Weights of a small GPT-style language model, trained from scratch on English Wikipedia.
Training: a variant of Muon for these matrices, 326M tokens, 4481 steps.
Each number is 128 + 24 x the weight over its row's rms, rounded and kept within 0 to 255. Layers, rows and columns count from 0. Numbers have three digits each. The size before them is the row's rms in percent of the matrix's.

# layer 4 MLP down (transposed), 768x256, rms 0.0627, rows 612-661, columns 64-127
101:094119143106157138139136106153135154166146130179156149139144126139128090113085117117166122188127118175124159101099112124151133094139136125111085123132112103154147136113110174137113119153167149
102:160122086089158113134123127126140155136142141182137192168160119124147103136097128078113104117110070121143123148131127135120126125145154132130103105155089094147098142145119147113170140122101096
103:156124092101158138121145100126110121128128135135143119156118162135132123127115145159151135114124119091119160145174145110137138134086105128151116090108134148121143086138109137119132153119168111
100:166164142139089106126116127143120146148151145213133112142128118124139097137135123129097112153156135124088135100175116186095115157121137131119125167143144122106176098137141108180104174098143154
098:114112088071150126078164174131088146153116089165151147158090167127131120147148104128151094126137139147121106101089138130098123119151126108096108136117124144110143123168111104125105135168114122
110:132119133116142162099167133099130131166115125083122114112110154102087164146120113117123137169107139113133134114110140153113097131153128142093142124135209135155150154156124121125145137103121091
111:168133112123140136112153087139124131108140136121132108123082077158135126120148115127090113092091106143111106151184103154108176126111113136142114155112126141161123125108189107114124119121110182
097:111111184110179136112145122119151120100067127131104138109119127106120120124125134137139098135115156145136142100112167131122123142155084114150135107122154123140076108098130103130123167092123135
103:115160131114143074136130137117140093112112073127115121087147210110160157108155144156138145131148141120112092182136116168114154142109160122100165121129156130145112149117116161114092158139078152
108:128142143143167126147166129155139172133105122109121119162128094096181164134130115097108153107140164148091140126137128147111106137113128133149106134117121080155124114078120138155142137117126119
099:100109096127132153111123168135170138138087114114121135113149114162115150123120096153134103121090145131125139118104134092110135125098127131104151124134112169123122101092160153138142079115138148
098:161136123143139129146114143149151153115157115122144160103125109173086128107116119092097149145142136120176128151216129124126174083080124097122196151119155128136138148128117117132120099141080138
104:120137132077079098137119125151135145163120117064122183128087151111106106165136094108123168107177103140112142107119125095111158147097095112112118155156127097120140122140116137130110124105074109
099:112150107113149114162150100108116126131133135146103091178135141112142144136099107138124093110194129101173105151137148103093139101162130168120136123101129103059156111101179113108136163149134113
096:096091139110116144153089102137124102118130122140137151106051134116131105129162173151112154146123126156136175136118119125127125111141132160103081140105131105151169156167137122096106095154096088
086:148135129111139121135154129106106123138136117111146081140161150110149140147160111104113122134138122096066109159100095123154132133133092099142124126133078118133144130110137139115126108135127150
105:123144100073133147120130104073146093136130169108158099114152119141149132133080130117114146111172143122106097081165133081130114171119087124175099135114141139081087091146136168112080148149138126
097:160118118116140144163125105109132160139115137110169140144186129170118137122137129128134151130126186118115134127133121196122153120114146152105126121118087171087135147100139117133125086144133150
107:134091171136141102119141172118119144184114150122112113128107161129124119135117131093117099146106139105119157111111114121132132090108135181094086083150168110222115111146128125132118133085155111
097:150154178118134145169091131155135153141105105109162180119097146160184139092150177132116122109139104161100156092129166149083169072091146151111121129129151133150111109147109114154112145146111144
107:121126143133125120152087114136126114126101142106147148111144124139130088092134166086157123137133165173067151130136161159152169142146139123090140106133142168130104160108115121158097156114115122
100:119091147121143159100152154122112095139105131133111171149159152121123119134119120154119147096111126117164129108121124122076102111134162102177120134152123145133096131157119125112131129123138104
084:109145122172123118150143148150167158109138129114129139191095125120123109118150085158140121133139127105144133095109162144129141150152161112142120139124100106133110133091149157116098128100113160
103:127110079132119094117123122128103146135121159135100160129163117121127102100106177108121150097135100123080124141161164105108130123114159112128120134148133157137182125161108182124114118106160142
108:154122123163100082117203097165120118122113135117114115126087122114169133155163084149118117139153143105114120123139132123133138177126088104153106134134130153183106149120121154167102094155166090
106:100103160129146158086131174128111122091114112116164110118137141140117165117106092094125123107163113094089102127141114112142123102114161127137143154103123135156091105116108152119125107135124108
103:100125091126149124096123131133155102122100113156089133128091173115163130105167124103110119123150099129124158121171121122117105095168155108112152143140118134146147084138129096163135139150150094
104:150141156141124141114146154096139132167111139136112111142156096123118106144102144139142112132131112113115127132138075102126148151118151116120091119138136113113152081083139118134155096124134104
105:151127131096131135114164134135097081135116107130115157082114113186119147137109119104119137155142105103099135160156107145109144085124147099155092093145119115102154136123148130064136111125113126
098:146100134175128102137098144070145158151124153123108141160108108147168095076132108143061118110169156129109114135152130101121121133144122155145174079075102139155133126144136113136153202130144128
101:133101151117148178079171129136103148143127118130104147150111128085121142132158122146114118103085116141117117137107137129108199083136153119128118153107135149138147142170147135153114117119123166
109:153159114149163146085143158097100131141095115063162132143150098132103120124115135074110113141125123125111140146134127132112122121129102135136095115109146119131167138148097163120161160181129130
089:122105071137135103102120141094147150091105099120128124100096128125093162144165114145080128104129132156124114108140103123144151162162169119109136122106113110095138139095117118147114098116119142
105:153086129153135108113129135120112130162118137113138135150156108158084179105168160117157120149151140144128123119110117136136140131157124109128091110108121129145071090107105160125123164139189148
098:123136151131089142126107106153103121081138144153146132105115134119155113085114114140126144164125138206106163152115102106138131162106133125146096152099103105141113138138131135118099140095152165
096:136157115180119138110109091125122125138132111147078126135097121156138152128124128160099118092153161148163130125078135080112124102187110132094139110112093112104124086061134126158137077134111149
103:087128155133095150158151094108103131153117141160086129162152148143145083122122105152152109113185153146137158088108116126113105123104135104105125151091098119112135132096137131134094116082146160
099:152143110167112130128146138166119112142130114129119120130109138094147169128103106127132112118141162127162093161111113098136135073142106137107107133110151086114142150136157119157151164095117158
097:128179136092152126113129129092127158159125126152136114089097158147130079143143107120133129183130158141133115133133148121117143096112144086152141121135120130133135117126114131107094140117088112
108:154154105109105162120136160098098144160106181153143135096088126127172155106134083157148105130128131107176129141126125157072130119138112155153132117167136109135154119083136106126117146133157158
104:092121129157138125094177098103128163117140106108116117094116149121080119152129118195102108147083108141108135141122158135163132142162191191146120156109123142137136159187096109165130094119129118
094:131097110116127103102107072142129128093145093108069152190109133128107149113119132080127145150165125097136153112117089164129119126124115146136097108121115117138111112114127105104137134141155147
099:132129111091146120150119109157154148089144179116140114167096122179154125163128141128103156104116118134152099116145153116126131122111093141144125101154149111082115138128054165093100103102133123
103:149131141107131150154155129141149138157128114118182161139157100156114107124132145135132125108126100148123112129172134149102180114113106125152141099105111091198141124095157100188111161113146088
098:086122117140127166113157156102111124143135177116123118100119122117144130112114125141143135134143113150169093134150078104164104147135121163140104132063143143115172166131148126098124128132100124
103:154105125117148131129118157114158122129157124145140091153106135139130173128109141109105150169144126147163169100141093111088161132163113112122125125149132138150197154113120155153112100132125155
105:104122090110102135155136162128098133100126193117119112117101136139133109112082091135108123147141157139102141196135097134154139121118153136144106142124132099098138146101145105097130150104148159
099:092104093137133129118174114126150117123154108145119171177122086136147089121122118102163090105122091144154118138138139144127105123126132134139133105160095183112127141106135117099141152123098119
100:153111154134112132188110131137151128117144113162139117128145106123118084173142123145134084171133085102107105138158191161134119141088145094110120126117124091208074160168157141153111113177127129
101:176149123128147134172140102174099148111149091126115106101145188132125141169115127124118132144164127108114127143146155103099122138169137102129138179165140149157120152124082134104086130093114171
# layer 4 MLP up, 768x256, rms 0.129, rows 613-662, columns 64-127
105:115153123094113127153128131150130127147116155134079105110152087105110161134134161155134040156151114109105160161145104120153143109117141175099180143106110137118115152147174148121101142096149124
102:105147108088100119103120108106126141114167135133116166143115110094134138082120115105141133165146136133132204151103140150139110142122153178102153062090121130133118098140139127151138162120143102
103:088118124080122148130170112095121156129117112100135146109084098132094159098154114127113097133144163142118113169115123117101132148097115149138149129117136137098140123144114146118156159123144115
092:164124151150135150070102159120124106144100156136121099100146096158145147136105143120125106150148136107143094111138166135126123145128168158137135118124117118123134105156179116138104161077095164
106:102147151138141083159118149073119154128139168103125118129078163173123118103096088110106142101117119109139141143138149096146161072153108122126141089130174111098137119125146099095087104149150105
102:146134123148143141128145154146157183129092089111145128132131115130118104120140107128143088122112148163104129153117112088126108118116135152127090103114145148096162120179120136102138118151158092
101:119139134140135112134098136102126108116129170181091129098142147142113168114134149137123169111132085125116167111142089108150108131130104138134154111133153129116121076168172178111121133156101137
107:144131120123140088145101129138160159167134135129142126129123137131102183148142156155117174101133120144113139109103104114127107122160151128165128110173108183159138167121123110110063130151115126
105:146136153124121118121126098140124123116157125086115088126079147111129182129107137105138127122109119139079129141144099124149172134121111129148157138089193071172105148133084076080141108122110105
099:159141161132150160162127172081130164115147096138140108118135133104086172120121126140122147108102129139135128130121156098098110131086107079103115128147111110144119136141097134096134130131179167
101:109121143134116145125109127096146138133136092178125108149112181118139123132098119146157139115156144135132136114127116147134143089170087129143137110123161144120120142178141119127135110186140083
104:130123119119091121152122108103118124118110098105113152165135120144134172143133128123087121135146144110160130114095134133112104128150132087107124091125142141153102128150141165159139144104138127
102:115148124148129131142136118126124107103156132146138126115141131136154117158122194128087121124092140157173114158146109160110120146143107131073149145132114108113105130157155083121113127140162109
095:144105130118110127111080177129116161118151170102131123133100135138126165120142141109133148114135147119121121106154128109166140131172174168127129086163153111116129129147097109157140143150099129
086:119098137145106109125134117157113120123125113121118140144106114113154087105116106137127110139059125163113100146088150135117089126113113129109127139126117110110187127155144099153117147138174126
107:115096088121100141128083126138138112144153107116150098133138095097122141094096095154135134167140173153127126124120117116141124179118119144104128144121138122141135157118126118107126153156105119
093:117108114131137162170143129131117140116134121167149104166144108143122147123130128144162126167158121140112147113090152161122087202171148112138091143122163113148135133167088118116113118119128168
106:114124163129162135139160152120126123120129112123141149171105131143125168125157112130112174134146153091171167126135121168150131114116129148157128104140168141117101144120155144137162133097108091
097:139156172119118112154116119113117160127101123136109100086146152110078154116123142160149118151088150079136090102134142123125125135123132131123167106098134118123143151111174127104153168118137138
108:109120146110093148156138131160154114091132051119150119115127127141131138114135153117170134103118188106140107148157161137140104139141152142106113121140110143110087114103133114143106123162126179
097:183112040105126145139126128129140149141150127151166136122144160166143161122156097147058169159129123139145149139138136144113086113162138148077070109171083157111090156132129147144115148127185108
095:118138120132140145134121164111099165107172122162151133141147104156125103140117091168116135091120118070126150134059168105150151142118141182128135113128097115108093097153098106111136154158133097
099:160154131138111119119133133108129121164156119180113097161139169172115090047107112189115087095111133128167139115113094154139153142126106166122093127128138111108091147138122138152128095161124108
113:174120142175105126128124074130132124126111131141132130115103128159153097134096111133130144126146114100126112131112140158089156154135116134176142114142102130179121082164142162133129167176147076
105:123138145110112159110136105135119169102143148108165144089136135114151085093146129100129098142148125162094088112142133130150091126113102120137133127102107117139125115103163130101098118090128153
108:098070148108141131128099117119115132165133095116112134150136141100138117118131094122123169140129157113120172167134126143096149101112162111138118079146075142161142100148097104128110132142123150
106:137143128127120166125139117131111126141159168135133110099113132106124137122136134142161117096093141148124106157152124128132112154115107124137149158140140136049112136107111126171135104151113061
103:115127140097116076148153158154141142123137142110093108131163117128144119150149131118149126181178219150152153131163105115120161127172163102151160173138130137091109135114131160134133149150157157
097:122093155130115102119120099162144102149128162123118138138142086149081120090104141138139132141152074121136106096115125103144159121131117139111093126149172110131125117125102146145116135141119107
110:131105102109108102126137177109118147114131095111071110123107106115130113140144090163102133066122112128141089081150124122150124128164147109096132095103128102132116161162120129108138153113163097
113:096129116144133103147161132084100100147101110190142155163161129126157093124084143106127093119125162152123133095096122122125141122139102152149143141121124096133141110172118118106165141137187130
086:117082117136147133109168145104139152117117110120115108105123138145115164107175086127155163135130119107121110149126102115047186138147151164149111098102078129145130120117148138131131156118102167
104:112107154116127099106124102126110112133095129152114147133117145125123144144143157079143115158160127118132111136125118172137152128147140131144054140100141120091083090153149151126125143161133150
099:162113163112153153111127118106144112060124143131167116103135088123108116091126100130151126151092161102134155118099118112165159144118143145133123131125157126158134128126122164128139133150180154
076:153156133088122138146117191136143120121134158139167177098108132109150108063129125138160136100115130170167136114126161110143117145125085069161121155151120174096131143129132143138152113129125145
095:098140127126178077169103126161132136107176151133142100118131130097167108133107098084179108058173126160117110091121088121085146159125124147132148102130134128101137137115107150146114114095123085
106:146138178160102106127101133123113135097112107134171137117133111098145122145056124112093128080123144148154087125104123100150146087130140115122094133070111113134126126140139113126137142172120138
113:113101129164138141126134167130137114134143150114140138092161133148122085152120167093118089156135115111148150161114118113129107077112156112116118140117109098111103129176149122115103152117103142
108:161128145143148177134149162144115114109130122138087125097136099096153131101115121175150059133125144117135108127132097138128129090115082145106105135152121097086133159108098092101104128102149148
100:159188145097157142119122124166155140100118128137109138099095119100115143091152114146154127124136096163147146139104130136108124129148134135140167134133144131157122174150150152135127103117159143
099:161113110130149106072137130125119107112140151136152149134113117120112184128120118163116115085143113125092130109145147168168098141098175137178112142191114128130158091174113094134126116148099124
105:080152123116148136153128094155143104156096126112176142158154115163144133131121103148112114126140089149122102147092105154149117133186153189113097098124104188131139129148078180136091118152157110
104:166147107129085137148120155126079122119143116128178147119111114131105133073133168141139201153156139146138099106136139136105110118098099131117111142152110146106154124141094108152094167162128183
100:106160128142145136100153155178107154146137140147142121092142073121149129128097126149146130109155103139149123176114071100134147148132132112130168128132167118114136130137112126127111124128124139
111:122113158109155133125119167112139127116141076179145142176123144126113098148093137150099112168116063082145179099109105162106136125136113154169100162163136127139156150109102148148135117158163086
112:104144109139090085108142140158110103126176124120108131057075154155127114128108122119151170101137155170118136138159103117116100131109115118132145080121104099110151085116114144123149157098149113
095:137115083136145150148124096184129115089160110128131129141119112110163122184132111116136149091101123152119109117113129112141108157176156126148180128117129161154113122170107105144134142165136122
099:128115130121119109112119114120133120096104156144128170084131104123085120160125153108107130083114140143151114116108124094130155137162107165104135084097122104125111130122155146135126155132159137
098:165133139093157123148114121153141174096136117146136136123126139125129088120158118162135126159127200088148164108134142107140112143156104090110094156093141133137121128096164131127108142119131114
102:135091131122138153137120182087167122078139151118166126117100107122101126165106145136109133117113162117113125131113139115111086132083157103139130095168145112101154137127144084108124117120130144